Weights of a small transformer language model.
Size: 5 heads of 32, MLP 512 SwiGLU.
Architecture: RMSNorm after each block, rotary positions, no biases in attention or MLP, embeddings untied during training, normalized queries and keys, local attention windows, value embeddings, short convolutions.
Training: 146M tokens, 9360 steps.
Each number is 128 + 24 x the weight over its row's rms, rounded and kept within 0 to 255. Layers, rows and columns count from 0. The size above them is the row's rms in percent of the matrix's.

# layer 10 MLP down (transposed), 512x160, rms 0.144, rows 183-237, columns 80-119
size [113  94 110 110  37  93 116 111 109 118  99  24 123 125  15 113  96 115  71 121  76 115  98  48 112  31  37  97 100  89  99 129  97 110  48 110  92  98 107 112 106 105  26 138  81 111 104 106 106  59 113  99 108  86 114]
[[ 96 129 146 133 116 143 139 114  76 120 157 121 114 134 148 111 136 146 134 131 128 132 102 157 145 103 155  68 131 135  89  86 113 166 123 108 117 174 140 117]
 [172 125  58  99  90 132  78 142 114 149 164 123 138 154 163 151  99 124 123 146 133 104 121 137 127 121  93  81 132 129 112 171  89 106  91  74  94 168  97 112]
 [143 203 116 112 108 148 135 130 150 142  94 155 134 116 146 141  92 113  98 130 131 139 153 122 153 125 136  81 127 101  86  97 129 152 102 140 125  91  91 141]
 [ 98  87 143 109 156 126 106 137  98 112  81 125 116 131  93 137 167 126 159 111 138 121 193 107 108 141 134 105 114 103 125  95 127 154 156 119 129 127 178 102]
 [ 82 124 132  97 122 123 182 132 125  96 132 171 161 124  98 106 144 160 139 104 109 167 111 117 117 155 123  96  98 149 115 126  99 140 173 155 120 166 120 130]
 [155 144 126 142 149 148 100 133 119  86 134 148 142 158 154 113 125 143 143  74 173 143 107 143 141 115 136 144 140 122 146 126 142 101  84  82 122 128 132 146]
 [142 144 121 138 104 101 126 132 103 128 136 129 141 146 117 131  88  90 136 131 155 158 149  87 105 146 122 111 124 133 120 110 158 126 149 124 113 119  78  81]
 [125 180 122 200 107 131  66 133 130 125 124 103 167 125 189 181 128 151 152 146 148 148 132 136 110 157 112  93 177 125 121 157  97 129 113 142 113 152 108 102]
 [147 121 141 115 128 156 207 146 102 129 135 126 146 119 128 166 163 112  83 119 109  87 139 164 100 122 145 108 121 136 107 130 118 125 150 128 117 147 101 144]
 [152 162 128 118 151 134 135 121 134 114 129 137 110 117 171 122 147 145 158  95 133 123 148 160 130 150  97 163  97 142 131 100 108 141 106 160 125 149  85 112]
 [128 169 154 154 161 118 150 162 157 147 132 138 155 136 154 110 111 177  88 119 110  86 136 140 132 140 139 106 123 108 163 170 156  83 133 126  90 121 135 138]
 [ 94 140 120 116 104 129  99 125  99 149 102 138 124 120 126 139 137 182 109 151  81 149 105 167 156 109 109 157 135 132 199 139 143 145 141 170 142 118 168 143]
 [ 77 146 114 134 175  96  99 120 132 114 122 168 132 110 153 168 122 108 160 131 125 106 139 114 140 173 137 171 111 108 133 160 113 156 102 138 149 154 149 131]
 [103 157 128 122 137 136 134 111 192 109 145 130 111 113 121 133 121 130 117 135 163 163 125 145  93 141 145 106 125 115 132 130 122 108 127  90  29 138 138 143]
 [148 118 114 141 128 154 159 160 103 160  94 120  98 123 104 129 127 111 164 136 143 117  98 123 123 122 118 108  88 141 131 159 170 128 155  97 156 141  89 144]
 [102 128 137 131 115  95 106 160 113 156 130 147 138  73 133 120 135 125 118  81 135 107 104 119 121 101 136  96 100 165 168 144 131 156  97 166 155  99 107  87]
 [120 122 147 144 137 131 124  90 128 141 153 145 126  99 139 120 109 154 148 176 118 108 163 109 197 120 132 114 115 102  89 111 138 145 163 136 142 117 172 138]
 [155  69 119 105 112 119  95 105 165 146 103 154  75 117 131 155 121 107 132 102  78 183  74 123 105 130 146 131 137 159 165 130  91 106 126 132 129 115 104 109]
 [147 150 148  70 175 134 169 126 138  99  90 142  96 148 117 142 143 154  69 111 112  81 102 146  98 131 125 144 140  94  95 118 136 143 118 141 137 151 142 115]
 [143 129 126 145 154 130 104 170 147 140 113 134 113 147 139 106  97 148 163  81  98  84 130 113 110 129  96  92 114  94 142 162 108  68 133 147  86 133 170 100]
 [105 149 125 155 152 114 100 135 115 116 120 169 132 132 103 140 158 164 133 132 101  97  81 122 120 163 172 154 143 142 138  76 105 138 118 152 115 112 108 118]
 [124 123 118 163 131 185 153 128 139 137 115 102 146 112 132  97 126 148 102 147 142  95 114  86 178 160 128  69 137 117 144 109 116 183 143 108 122 137 124 165]
 [106 149 139 148 162 130 108 145  98 127 124 120 141 131 117 120  83 116 138  85 114 167 101 168 121 137 160 128  97  52 133 115  86 120 114 106  91 155  91 105]
 [154 126 150 149  82 145 119 169 145 138 111 130 141 108 144 134 101 130  98 170 133 106 124 114 132 172  80 123 113 150 105 156 117 150 172 116 100 141 145 103]
 [169  97 139 135  98 164 148 166 175 132 132 127 101 145 119 120 124 185 132 120 111 136 187 142 129 134 124  93 161 105  91 133 120 133 122 125 158 109 136 164]
 [154 126 131 145 119  77  97 112 101 163 130 129 139 148  95  89 165 147 137 123 139 114 105 110 128  88  88 101 171 112 103 143 144 136 145 141 183 169 131 148]
 [132  88 148 140  78 110 146  89  92 137 156 115 152 151 115 109 149 115 164 131  93 103 165 172 124 124 134 136  77 159 122 157  95 155 106 127 127 132  88 128]
 [123 122 140 119 157 144 173 115 125 166 117 131 157 129 184 142  99  86 142 153  74 148 124 141 149 159 144 162 137 151 136 149 133 118 163 114 136 156 104 131]
 [139 135 118 117 132 110 131 134 122 111 120 150 132 153 179 187 139 132  76 171 167 117 111 100 145 106 115 152 117  91 153 139 105 147 113 102 138 140 149 110]
 [142 158 148 123 123 153 129 148 126 161 143 136 174 158 121 132 128 126 126 109 126 121 160 137 101 161 126 141 106 124 112 105  99 116 142 144 128 137 122 134]
 [137 113 107 134 144 116 172 125 133  94 167 153 139 110 147 142 103 109 149  93 106 169 133 105 157  76 106 116  57 136 103 128 186 131 104 120 140 161 129 120]
 [ 78 138 119 141 157 112 153 153 114 127 139 154 120 101 120 139  84 116 138 142 121 130 164 130 130 117 125 133 129  85 167 127  66 116 118 103 114 146 137 132]
 [ 99 110 115 164 157 175  90 142 137 158 100  99 125 124 175 130 148 148 124 109 109 150  94 125 179 117 121 100 111  79 118 123 143 147  85  88 105 144 132 110]
 [105 101  91 157 155 142  94 144 125 102 169 142  90 118 165 117 116 117  81 126 116 152 149 160 126 137 122 133 142 106 133 124 110 141 156 118 116 132 134  96]
 [134 115  82 171 116 104 140 128 160 129 116 124 196 121 122 113 139 143 110 149 122 101 121 158 130 134 123 148 112 103 144 100 147 146 103 135 106 143 145 125]
 [144  82 171  98 163 137 180 134 114 164 136 146 100 176 169 126 127 142 166 133 134 124 132 115 153 150 138 123 127 117 151 167 129 157 139 117 153 151 116 129]
 [109 157  72 128 134 106 105 134 144 136 165 115 138 120  74 143 142 101 109  97 110  94 153 142 128 161 151 137 145 114 141 159 128 120 140 156 104 143 119 107]
 [150 141 138 109 124 116 147 110 181 104 122 138 129 131  99  92 145 137 112 141 133 132 128 119 111 111 144  99  98 121 111 117 131 156 105 139 128  90  92 170]
 [115 162 105 140 166 159 134 144 123 102 147 121 128 137 134  75 125 127  95 119 140 122 132 128 130 123 154 125 128 132 121 124 126 143  96 140  83 114 102 146]
 [124 158 124 128 131 126 118 125 114 138 167 143 158  93 124 115 126 114 113 135 142  60 104 141 130 137  98  94 105  84 136 183  87 134  95 104 127 138 134 145]
 [148 114  96 121 137  87 114  73  47 173 127 122 172 102  77 179 111  81 116 120 117 113 145 135 142 119 126 163  79 130 159 152 148 129 155 134 128 121 142 121]
 [135 146 105 140 123 100 149 134 108 115 102 152 143 119  81 132 124  71 116 123 104  84  71 115 160  86 136  93 106 168 110 100 123 117 132 146 124 109  90 117]
 [157  97 144 152 116 109 122 135 128  99 138 148  75 166 137 124 108 142 167 153 130 141 120 117 128 136 141 105 137 162 141 159 154 164 105 117 113  92 133 137]
 [116 143 116 132 163 118 147 114 115  79 111 140 118 143 109 145 127 142 120 101 135 127 148  76 118 141 147 143 137 136 140 119 104 180  97 144 139 120 121  92]
 [125  99 142  92 143 130 107  67 119 103 132  92 120  87 142  83 156 130  75 160 125 128 138 116 150 119 122 154 132 106 114 134 128 144 167  92 115 172 142 116]
 [102 119 140 164 123 155 130 161 159 167 155 115 108 145 130 147 155 116 121 143 102 203 132 142 137 127  98 104 112 145 148  98  84 104 128 118 116 143 102 145]
 [147 153 121 122 158 144 121 153  92 170 114 120 127 152 124 127 113 135 162  99 172 150 118 144 144 164 101 138 110 138 125 125 100 123 168 151 151 102 164  95]
 [167 144 139 155 157  92  93 112 126 132 108 115 109  87 115 123 151 135 131  89 153 146 119 120 132 119 114  77 133 135 103 175 163 134 109 118 143 140 104 121]
 [154  99  99 145 104 141  95 141 121 146 132 131  89 155 136 188 125 134 131 138 143 185 119 125 124 129 182 123  93 132 160 102 135 140 135 121 145  87 165 143]
 [114 137  96 123 115 101 129 132 131 128 128 119 154  85 142 129  90 128  97 124 116 127 124 132 111 110 113 129 151 123 115 110 115 134 165 127 145 152 115 176]
 [162 151 136 121 158 129 133 147 127 117 128 177 130 115 113 154  78 113 166 131 154 102 124 146 132 132  95 175 158 138 151 137 106 114 165 110 110 142  87 127]
 [131 128 121 129 147 159 129  93 143 112 133 115 110 120 146 134 117 173 122 136 131 120 102 145 169 112 115 143 123 123 167 112 131 106 107 116 146 174 169 118]
 [103 170 128  98 115 118 127 164 122 162 181 145 133 117 123 118 167 139 123 162 132 124 155 146 113 144 144 157 146 141 124 181 115 111 124 150 114 112 102 147]
 [104 150 119 187 114 128 108 111 153 133 115 127 118 134 115 106 123 119 134 123 112 138 163 120 199 108 142 109 111 144 118 161  88  90 153 178 118 107  97 120]
 [119 133 105  89 104 106 134 182 104 106 127 154 150 177  95  99  80 158 110 141 152 134 136 166 136 132 122 164 121 125 160 157  96  84  95 151 115 129 107 162]]
# layer 10 MLP gate, 512x160, rms 0.252, rows 184-237, columns 80-119
size [ 87 119 113  31  86 121 128 103 113  99  26 116 130  18 118  82 134  69 128  66 124  90  44 117  29  33  95  96  81  93 140  93  95  41 112  85  90 118 112 116 112  25 140  80 137  89 117  96  50 117  96 104  85 140]
[[ 49  75 172 135 161 133  92  90 152  93 109 134 111 120 119 113 124 138  99 102 154  88 149 108 107 150 103 150 130 128 101  96  98 137 119 132 128 132 131 168]
 [148 167 108 121 101 128 143 127 129 155 121  88 121 140 156 117 133 167 134 130 150 131 136 163 116 139 138 127 109 109  89 117 113 120 138 122 106 104 144 172]
 [152 151 146 149  72 120  99 142 106 132 182 127 162 145 146 170 146 119  94 167 147 100 139 134 165 113 134 114 167 110  95 140  85  98 167 114 129 125 116  86]
 [122 138 135 160  88 159 140 117 132 170  94 104 141 175 123 112 122 162 104 132 165 166 168 134 167 141  98 112 132 118 124 140 105 117 152 141 106 100 132 133]
 [134  75  92 115 134 127  61 110 115 117  65  98 140 139 151 133 142 126 141 106 168 107 168 129 126 120 130 123  79 146 157 133 120 147 151 133  92 146 103 111]
 [104 132 175 125 113 133 113 126 106 109 117 118 160 150 127 136 127 130 190 131 127 146 117 169 136 126 140 128 105 129  97 150 126 150 140 119 141 129 147 155]
 [131 149 140  86 124 163 103 166 148 112 109 108 149 152 151 150 108 149 113 139 104 159  86 138 139  96  92 139 154 119 139 151  89 108 110  99 130 122 170  90]
 [174 133 110 114 147 143 136 157 133 146 127 106 111 155 113 163 170 139 151  79 123 116 108 131 137  94 110 181 109 156 123 177 156 143 129 112 147 105 129 118]
 [100 158 130 112 137 209 152 118 156  67 156 104 107  98 147 166 131 137 146 125 159 128 157 183 111 103 133 106 155 144 129 131 115 103  92  77 134 138 106 136]
 [108 144 115 117 119 189 142 111 130 111 142 123 159 134 144 131 114 115 157 173 127 111 121 137  96 144 156 163  76 116 134 114 119  96 122 146 162 137 137  85]
 [129  93 105 138 114 119  97 137 146 165 176 147 105  96 175 109 124 129 154  83 143 161 126 109 130 142 135 156 105 149  97 135 139 140 144 140  73 109  62 140]
 [138  92 116  81 149 147  92 126  89 159  79 109 129 110 142  92 119 139 103  89 165 143 122  98 148  83 148 136 136 140 109 154 122  92 145 136 121 130 150 116]
 [182 103 145 135 107 105 112 140  96 143 142 136 120 136 112 101 126 127 149 108 141 155 166  88 139 102 115 141 142 132  96 131 110 126 106 175 137 142 113 122]
 [119 160 147 115 130 150 138 124 113  89 155 166 139 115 152 109 143 117 107 155 126 208 134 122 151 108 106 108 144 118  97 158 180 103  89 163 123  97 107 136]
 [159 143 152 112 122 124 129 115  90 161 155 116 146 130  82  55 146 133 120  89 175 138 112 124 151 128 110 133 148 120 103 100  59 133 145 141 106 138 122 118]
 [132 128 104 120 152 144 149 102 129 171 153  74 101 134 149 154 153 149 126 114  71 133 139 136 131 176 124 164 135 107  94 161 117  94 104 154 108 157 122 167]
 [138 139 126 166 135 110 120 110 110 124 123 153 105 141  90 125 151 157  81 144 154 115 133 115 116 139 114 144 117 124 132 111 106 120 144  91 152 184 114 139]
 [120 182 143 107 101 112 155 121 140  97  79 121 138  85 152 112 139 137 141 119  97 117 143  75 167 137 162 174 109 145 104 179 148 126 118 116 156 105 103 144]
 [142  89 120  84  62 136 122 152 105 153 147 150 156 126 121 147  85 131 128 147 151 130 124  98 130 129 106 142 112 147  76 135 136 149 151 109 154 107 100 125]
 [ 97 153 106 154 158 131 124  80 139  99  79 134 120  95 114 117 128 161 110 117  92 129  96 108 151 123 144 122 143 152  76 122 126 120 102 144 131 101 178  78]
 [153 149 121 124 112  80  88 136 124 113 124 100 126 115  92 125 140 136 117 123 136 156 165 132 100  92 112 181 105 157  79 116 120 148 127 120 136 138 136 102]
 [141 129 109 150  86 101 168 117 125 140 177 135 152 157 143 118 151 117 113 113 135 187 144 122 112 139 133 123 147 136 104 133  94 123 155 151 143 173  87 122]
 [120 104 111  99 102 128  82 108 122 153 159 121 154 109 115 129  98 128  98 168 131 125  93 136 150 137  83 154 115 162 121 147 161 130 126 104 131 155 142 134]
 [125 138 138 121 101  96 151 120 125 149  99 131 143 149  94  90 123 141 124  87 147 106 129 145  81 159 135 131 104 112 105 111  80 146 113 129 159 102  99 116]
 [137 142 154  80 135  90 103 136 147 181 119 150  81 117 140  92 105 116 116 126 143 139 128  82 127 133 116 126  93  94 119 140 106 150 128 158 125 139 127 115]
 [144 135 145 109 169 150 113 152 142 115 113 114 129 108 114 127 112 102  95  88 157 127 133 102 147 143 100 107 178  94 138 146 153 140 193 151 111 132 155 158]
 [172 158 117 115 129 136 141 140 142 125 155 133 133  98 110 143 181 146 101 143  86 130 127 120 134 121 148 144 142 128 134 168 106 185 134 138 169 171 131  88]
 [164 125 147 140  94 149  95 145 174 140 116 134 140  96 132 180 140 119 140 118 146 171 139 147  74 140 158 164 100 133 117 157 122 170 129 119 132 122  92  89]
 [116 159 126 148 139  76 139 131 147 143 140 103 108 159 142 118 170 155 122 137 145  85 107 113 151 121 159 153 137 122 136 129 153 129 127 116  98 161 157 111]
 [104 141 116 101 121  80 119 132 113 136 113 132 200 131  91 130 121 134 133 174 111  93 142 143 136 121 108 132 117  84 120 104  98  97  94 115 154 113 163 154]
 [151 157 107 163 207 128 113 112 114  80 141 122 130 102 132 191 135 140  91  94 118 123 125 134 107  74 129 183 125 146 160 118  97 122 137 112 106 110 104 160]
 [117 171 127 113 156 130 135 149  99 108 135 110 124 166 139 119 162 140 121 146 156 150 104  95 109 133 180 149  87 106 123 101 120  90 100 138 137 139 175 110]
 [126 162 173 118 146  95 140 164 142 132 116 124 113 121 164 115 159 144 117 137 132 103 119 143 111 135  94 170 148 127 152 134 102  71 151 118 105 126 143 117]
 [ 60 129 114 177 149 138 133 136 116 152 139 132 125 147 144 144  81 127 121  90 118 119 165 137 175 148 160  86 105 150 117 154 112 104 115 126 117 134 122 120]
 [170 113 142 141 147 156 108 108 128 146 162  74 152  84 120 151 111 142 152 103 156 111  98 119  97 187 114 139 140  91 137 131 110 130 164 139 145 111 124 127]
 [162  86 108 132 121 147 143  68 139 160 141 108 163 151 131 126 125 114 139 144  97 154  65 135 137  96 117 132 160 117 115 117  77 141 124  73 137 130 151  94]
 [109 171 130 130  89  79 106 167 132 132 192 145 184 146 174 154 107 137 139 143 148 102 130  86 131 105 138 101  96 106 118 104 162 134  88 119 193 142 157 164]
 [126 115 102 130 107 113 119 142 152 101 125 145 120 148 124 127 144  95 146 125 135 140 165 126 114 134 165 111 135 113 128 160 150 190  73  76 112 146 103 128]
 [ 93 118 131 166 127 163 121 123  88 117 116 170 105 170 123 108 108 175 179 110 151 122 157 115 125 114 143 120 131 127 131 133 106  75 128 126  67 136 167 130]
 [147 141 126 146 113 151 141 130  95 129 110 100 167 165  75 124 125 106 157 110 176 149 150 134 120 115 134 147 111 148 138 114 108 123 176  89 153  75 134 141]
 [117 118 125 124 112 147 154 132 148 118 164 160 164 159 155 103  97 130 138 151 141 162 167 115 121 145 160 122 127  97 113 104 123 153 117 126 126 129 112 105]
 [132 112 140 149 131 118 136 146 111 164 121 171 135 143 104 128 108 172 149 128 124 139 157  90 157 145 115 138 126 145 139 150  81 122 141 141 125 154 115 128]
 [113  91 135 123 129 143 104 144 181 171 100 123 119  98 127 141 137 158 132 111 148 135 116 145 131 115 123 130 154 120 114 106 144 103 136 150 121 108 120 161]
 [128 113 151 147 155 147  89 155 117 140 183 165 102 114 128 128 126  99  92  83 110 122  85 121 121 127 141 105 116 120 110 143 140 159 147 111  94  99 176 151]
 [126  79 165 139 129 138 114 168 111 100 135 135 161 167  70 113  99 128 150 145 147 134 151 122 146 165 136 115 116  93  96 146 116 105  88  58 156 124 123 115]
 [114 130 136 162 151 113 152  99 164 121 137 113 122  73 126 130 122 134 137 114 139 176 185 160 126 112 128 156 137  93 161 149 123 166 178  91 148 116 115 131]
 [146 158 103 123 121 140 135 114 114 127 130 109  50 145 126  94 136 122 117 114 127 142 158 133 125  85  96  94 125 115 103  73 143 161 142 159 110 102  85  83]
 [109 103 149 138 155 141 112 157 154 120 141 127 143 143 148 110 119 171 159 172 100 147 113 106 142  97 119 121 105 123 139 159 128 144 124 117  95  96 130 119]
 [135 160  73 103 157 115 126 149 122 140 127 120 123 120  93 198 121 112 137 113 143 149 119  82 197 167 136 111 143 141 160 148 114 132 153  96 154 147 108 115]
 [132 147 122 131 112 115  87 119 127 124 123 160 104 139 160 111 120 117 186 130 143 147 101 121  74 111 114 134 120 169 137 163 165 133 170 114  96 122 116 145]
 [123 118 169 128 125 133 127 139 125 111 100 125  86 133 133 149 129 175 106 128 121 132 125 190 145 100 115  83 100 142 169 120 134 119  97 158 141 130 134  76]
 [124  70 132 169 136 113 108 125 117 148 116 108 124 158 145 142 139  96 150 185 150 143 166 134 121 106  83 124 128 137 132 156 110 145 132 147 136 164 111 153]
 [120 146 110 145 114 102 102 114 171 127 111 110 142 128 122 177 152  99 121 165  94 153 148 111 151 135 136 178  78 165 150 132 149 106 133 140 125 123 115 142]
 [145 119 176 105 113 129 130 103 135 142  99 147 146 109  75 131 108 138 117 142 111 147 128 131 142 148  77 146 156 171 124  87 114 148 133 149 157  99  77 140]]
# layer 10 MLP up, 512x160, rms 0.244, rows 184-237, columns 80-119
size [ 81 117 111  34 103 109 126 120 123 106  21 113 137  18 120 101 142  50 131  62 108  87  37 125  28  32  94  92  85  86 144 100 104  41 115  90  81 115 123 105 115  25 130  68 133 108 123 102  50 104  95 110  85 118]
[[128 142  99  96 128  92 170 114 116 120 132 160 108 125 119 125 164  78 150 145 176 130 120 120 134 107 101  91 120 150 133  92 106 133 165 137 145 120 153  92]
 [137 134 101 143 135 125 118 138 112 152 133 146 152 148 135 192 166 140 138 161 162  82 142 148 124 102 131 142 138  93 123 126  93  79 128 142 112 130 146 127]
 [ 92 130 133 131 128 119  99 101 158 144 135 108 120 118 150 160 106  89  83 134 139 104 119 163 141 127 117 162 136 116 101 116  99 156 107 148 172 123 104 134]
 [139 116 143 159 144 150 157 116 187 119 120 162  84 139 189 126 102 126 150 136 142 129 112 176 114 150 116 105 138 165 107 144 165 102 131  57  95 152 134 133]
 [ 81 151  90 145 149  89 114 121 106 128 126 143 114 117 129 136 133 135 108 147 146 147 121 136 125 111  91 116 103 147 111 106 165 137 127 156 155 129 112 169]
 [139 107 106 144 139 159 136 124 119  97 116 148 143 136 127 114 123 147 131 101 156 154 144 136  99 105 188 148 138 151 110 153 127 145  88  69 150 138  93 130]
 [145 109 134  84 109 121 142 113 138 106 154  95 127 118  95 130 135 136 107  66 100 140  96 154 105 127 146 126  88  92 103 121 133 132 112  80 149  83 105 132]
 [135 138 113 142 150 117 149  92 133 149 131 108 136 133  89 169 134 110 136 162 102 123 154 140 133  98 152 136 123 126 138 140 164 130 116 164 125 121 125 149]
 [129 138 152 134 139 144  80 173 145 105 155 112 158 164 131 121 102 124 162 169 171 136  67 144 143 102 111 173 137 121 114 139  69  98 154 123 153 139 188 116]
 [104 127 110  76 167  98 129 131 120  94  94 125 106 135 134 145  97 118 119 142 113 120 139 143 116  92 137  89  88 161 108 104 113  99 110 146 123 139 107 128]
 [146  61 113 140 120 152 137  94 168 174 161 123  92  87 107 114 148 104  95 119 119 137 121 146 151 149 140 160 134 155 127 138 137 159 135 135 158 113 139 103]
 [145 133 137  63 165 185 140 155 104 131 134 154 142 135 136  64 126 121 119 114 154 149 164 112  98  59 135 133 116 106 115  87 147  91 134 129 118 126 145 125]
 [123 148 107 123 134 108  95 117 110  91 142 118 113 122 157 103 120 169  85 155 132 158 126 156 127 171 110  97 121 184 133 137 144 147 139 161 161 158 128 102]
 [128 131 108  90 118  84 113 138 136  93 137 187 136 128 113 136  78 110  95 160  95 137 138 145  99 109 128 116 153 108 116 152  95 117  70 127 135 147 136 100]
 [128 142 110 133 128 215 102 104 173 100 136 142 118 136 191 124 153 186  94 171 124 163 120 113 131 136 127 138 121 151 120 104 107 144 139 124 140 132 132  80]
 [157 122 149 111 170 115 145 136 166 126 123 156 149 109  91 133 132 127 132  61 101 136 154 156 106 198 127 117 141 121 105 135 133 120  89 147 116 130 122 131]
 [112 145  86 134 156 152 153 131 122 126 131  99 140 163 121 161 131 145 130 133 145 156 154 138 158 114 132 145 149 121 112 125 162  56 136 146 107 116 130  98]
 [ 99  68 111 140 178 139  82 147 127 161 163 129 148 123 121 159 134 111 130 125 170 131 120 152  92 101  78 101 122  93 113  96 112 163 105 125 105 128 165 120]
 [ 86 168 108 105 162  86 129 160 118 101 150 123  96  81 122 120 113 133  80 162 141 146 130 124 148 140 148 133 140 140 150 126 146 149 106 136 209 135 159 102]
 [142 153 139  99 129 116 115 132 137 173  99 132 123 163 111 100 145 125 123 118 101 123 125  83 134 148 166 163 137 128 124 159 113  93 127 139  95 161 124 124]
 [145  82 142 116 151 124  95  81 121 159 171 129 106  94 107 152 130 143 103 130 105 105 157 129 134 146 132 131 166 143 133 186 143 120 158 104 140 162  80 131]
 [122 104 116  86 174 172 100 160 104 147 109 158 118 147 138 114  99 167 149 156 103 120 133 115 139 137 115 145  95 138 152 124  83 182 151 120  88 124  90 127]
 [158 196 163 121 137 104 157 141 120 113 115 145 148 151 125 144 121 131 153 120 126 118 150 147  94 130 111 105 161 100  98 138 118 107 143 112 129  80 150  70]
 [127 106 177 121 135 101 122 137 105 129 111 156 163 163  82 112 152  85 129 143 126 118 100 109 145 135 107 156 166 121 158 154 111 117 115 135 120  93 177 135]
 [121 129 128  79 147 144 103 139 167 138 114 141 134 141 134 119 102  66 146 144 124 160 121  55 125 127 105 104 159 114 161 137  90 151 137 132 108 135 124 132]
 [112 100 103  85 136 144 156 112 135 142  98 154 128 125 158  92 114  77 162 118 107 138 114  96 127 127 105  72 156 113 175 171 157 163 166 114 130 144 122  75]
 [100  95 131 115 103 131 138 111 144 147 147 148  63 171 138 128 134 183 153 141 145 121 148 136 125 152 112  99 105  69 120  98 125 124 117 103 124 128 140 150]
 [117 129 142 117 117 116 117  84 139 110 144 137 101 127 119 129 103 140 133 121 127 141 172 197 121 159 139 121 109  94 123 140 122  91 138 141 146 142  95  97]
 [129 121 140 137 168  91  89 120 149 129 141 127 175 134  83 156  88 116 164 124 106 117 142 114 118 156  95  73  99 135 146 136 144 165  90  74 156 119 142 107]
 [185 143 150 125 140 168 152 125 111 117  87 116 143 126 134 125 125 132 184 151 137 111 141  96  78 120 121 104 145 110 197 137  83 126 128 118 177 156 132 104]
 [125 108 146 174 101 109 123 149 164 123 133 142 119 132 135 125 109  91 105 137 185 134  99 136 117 130 134 140 123 126 117 206 139 136 148 163 107 129 114 139]
 [111 126 115 161 107 119 134 178 121 112 158 118  95 150 133 116 124 129  99 122 134 149 135 133 124 127 134 121 120 118  92 176 156  91 133  85 121 107 153 130]
 [130 114 154 160 125 164 106 127 167 195 142 151 137 107 136 142 150 115 139 132 135 109 128 141 126 127 149 160 114 140  71 138  90 133 123 106 148 101 117  80]
 [105  71 117 124 103 110 125 122 143 170 100 132 140 126 136 152 121  94 138 116 167 113 133 178 108 188 121 121  94  97 123 137 171 139 100 147  90 117 109 102]
 [127 125 152 110 112 141 116 121 141 139 148 129 153 127 106  83 129 141 134 136 157 176 104 123 126 147  99 125 113 109 108 106  70 122 134 128 115  94 109 102]
 [112 128 138 117 133 156 123 128  90 121 138 161 175 156 167 108  90 123 110 159 132 148 122 146 144 187 133 140 121 173 123 131 128 104 125  94 181 123 149 130]
 [124 123  74 113 129 115 139 156 149 113 140 142 114 151 104 121 116 150  80 142 114 112 141 160 113 141 115 120 101 127 161 177 128 165 147 129 140 131 161  89]
 [151 150 157 126 146 125 180 108 131 111 141 125 118 104 133 123 147 104 144 137  94 147 142  88 104 151  98 141 129 151 144 128 115 139 156 115 118 152 140 128]
 [138 152 104 111  93 111 124 120 153 174  87 151  78 146 120 142 149 148 107 144 131 132  95 145 147 156  98  99 152 119 151 163 106 135 135 123 136 128 123  85]
 [138 172 127 131 166 130 158 147 139  94 136 154 138 154 133 132 105 136 111 126 155 123 125 123 118 130 153 138 169 127 158 112 162 110 114 115 155 121  93 159]
 [130 107 119 109 168 151  87 117 117 105  97 137  75 166 152 101  98 140 120 105 141 128 142 148 131 159 145 149 116 140 143 117 158 162 154 129 101 127 139  54]
 [122 101 128 124  95 137 120 139 147  98 120  85 142 140 140 146 144 132  89 112 110 129 134 133 123 115 105 134 108 140 143 120 156 137 126 120 159 106 145 108]
 [109 147 119 126  87 148  80 127 109  81 125 104  92 160 155 138 180 138 116 112 145 118 106 105 119  91 113 107 115 131 129 102 145 117 129 128 120 127  53  73]
 [132  87 124 123 162 135 113 174 139  78 140 129 108 129 149 112 135 131 124  82  99 132 136  95 104 134 118 128 130 123 157 156 142 129  97 138 110 167 152 128]
 [ 95 101  94 138  94 160 150  82 171 158 159  70 139 156 175 136 157 116 117 138 148 119 137 139 148 116 190 151 138 149 129 165 115 147 142  94 147 126 123  98]
 [106 109 131 117  73 138 138  89 112  77 134 133 105 120 158 132 130 122 142 129  84  95 139 107 111 102 146 106 146  94 130 108  98 107 125 114 114 152 113 150]
 [130  80 151 142 124 127 130 141 114 117 104 138 172 149 105 127 121 156 113 136 136 108 132 136 105 157 114 120 105 109 170  82 162  95 130 125 153 128 108 129]
 [121 167 146 153 153 141 129 115  91 113 156  80 142 130  99 147  91 130 166 125 130 132 109 154 159 122 122 134 168 119 107  98 153 136 105 121 150 153 109  88]
 [136  86 126 145 112 133 146 123 133 110 152 124 115 178 142  76 140 152  98 157 124 109 139 173 106  78 131 126 111 105 134  86 132 129 118 131  79  90 151 130]
 [143  97 134 136 134 104 130 141 126 101 151 134 186 145  97  95 132  90 116 162  92 143 134 146 133 122 135 108 156 134 150 127 144 142 124 163 122 156 119 152]
 [ 97 145 104 176 156 101 121 110 136 127 127 168 135 147 131 107 191  93 146 127 126 130 144 115 112 111 109 141 127 142  98 109  96 137 148 120  96 111 120  84]
 [132 172 144 116 118 130 173 125 127 101 112 120 125 149 134 109 130 131 129 149 123 128 104 135 101 127 105 134 152  98 120  97 158 140 135 136 135 110 169 128]
 [124 139 136 146 139 165 156 159 156 136 115 129 142 120 110 124 120 119 111 170 137 146 179 141 135  88 127 104 104 133 124 103 151 116 113 134  92 105 114 205]
 [160 124 131  97 137 104 124 141 164 165 183 105  80  95 156 158 113 109 143 106 138 102  99  94 143 145 151 107 113 132 147 129 156 178 184 108 144 112 111  88]]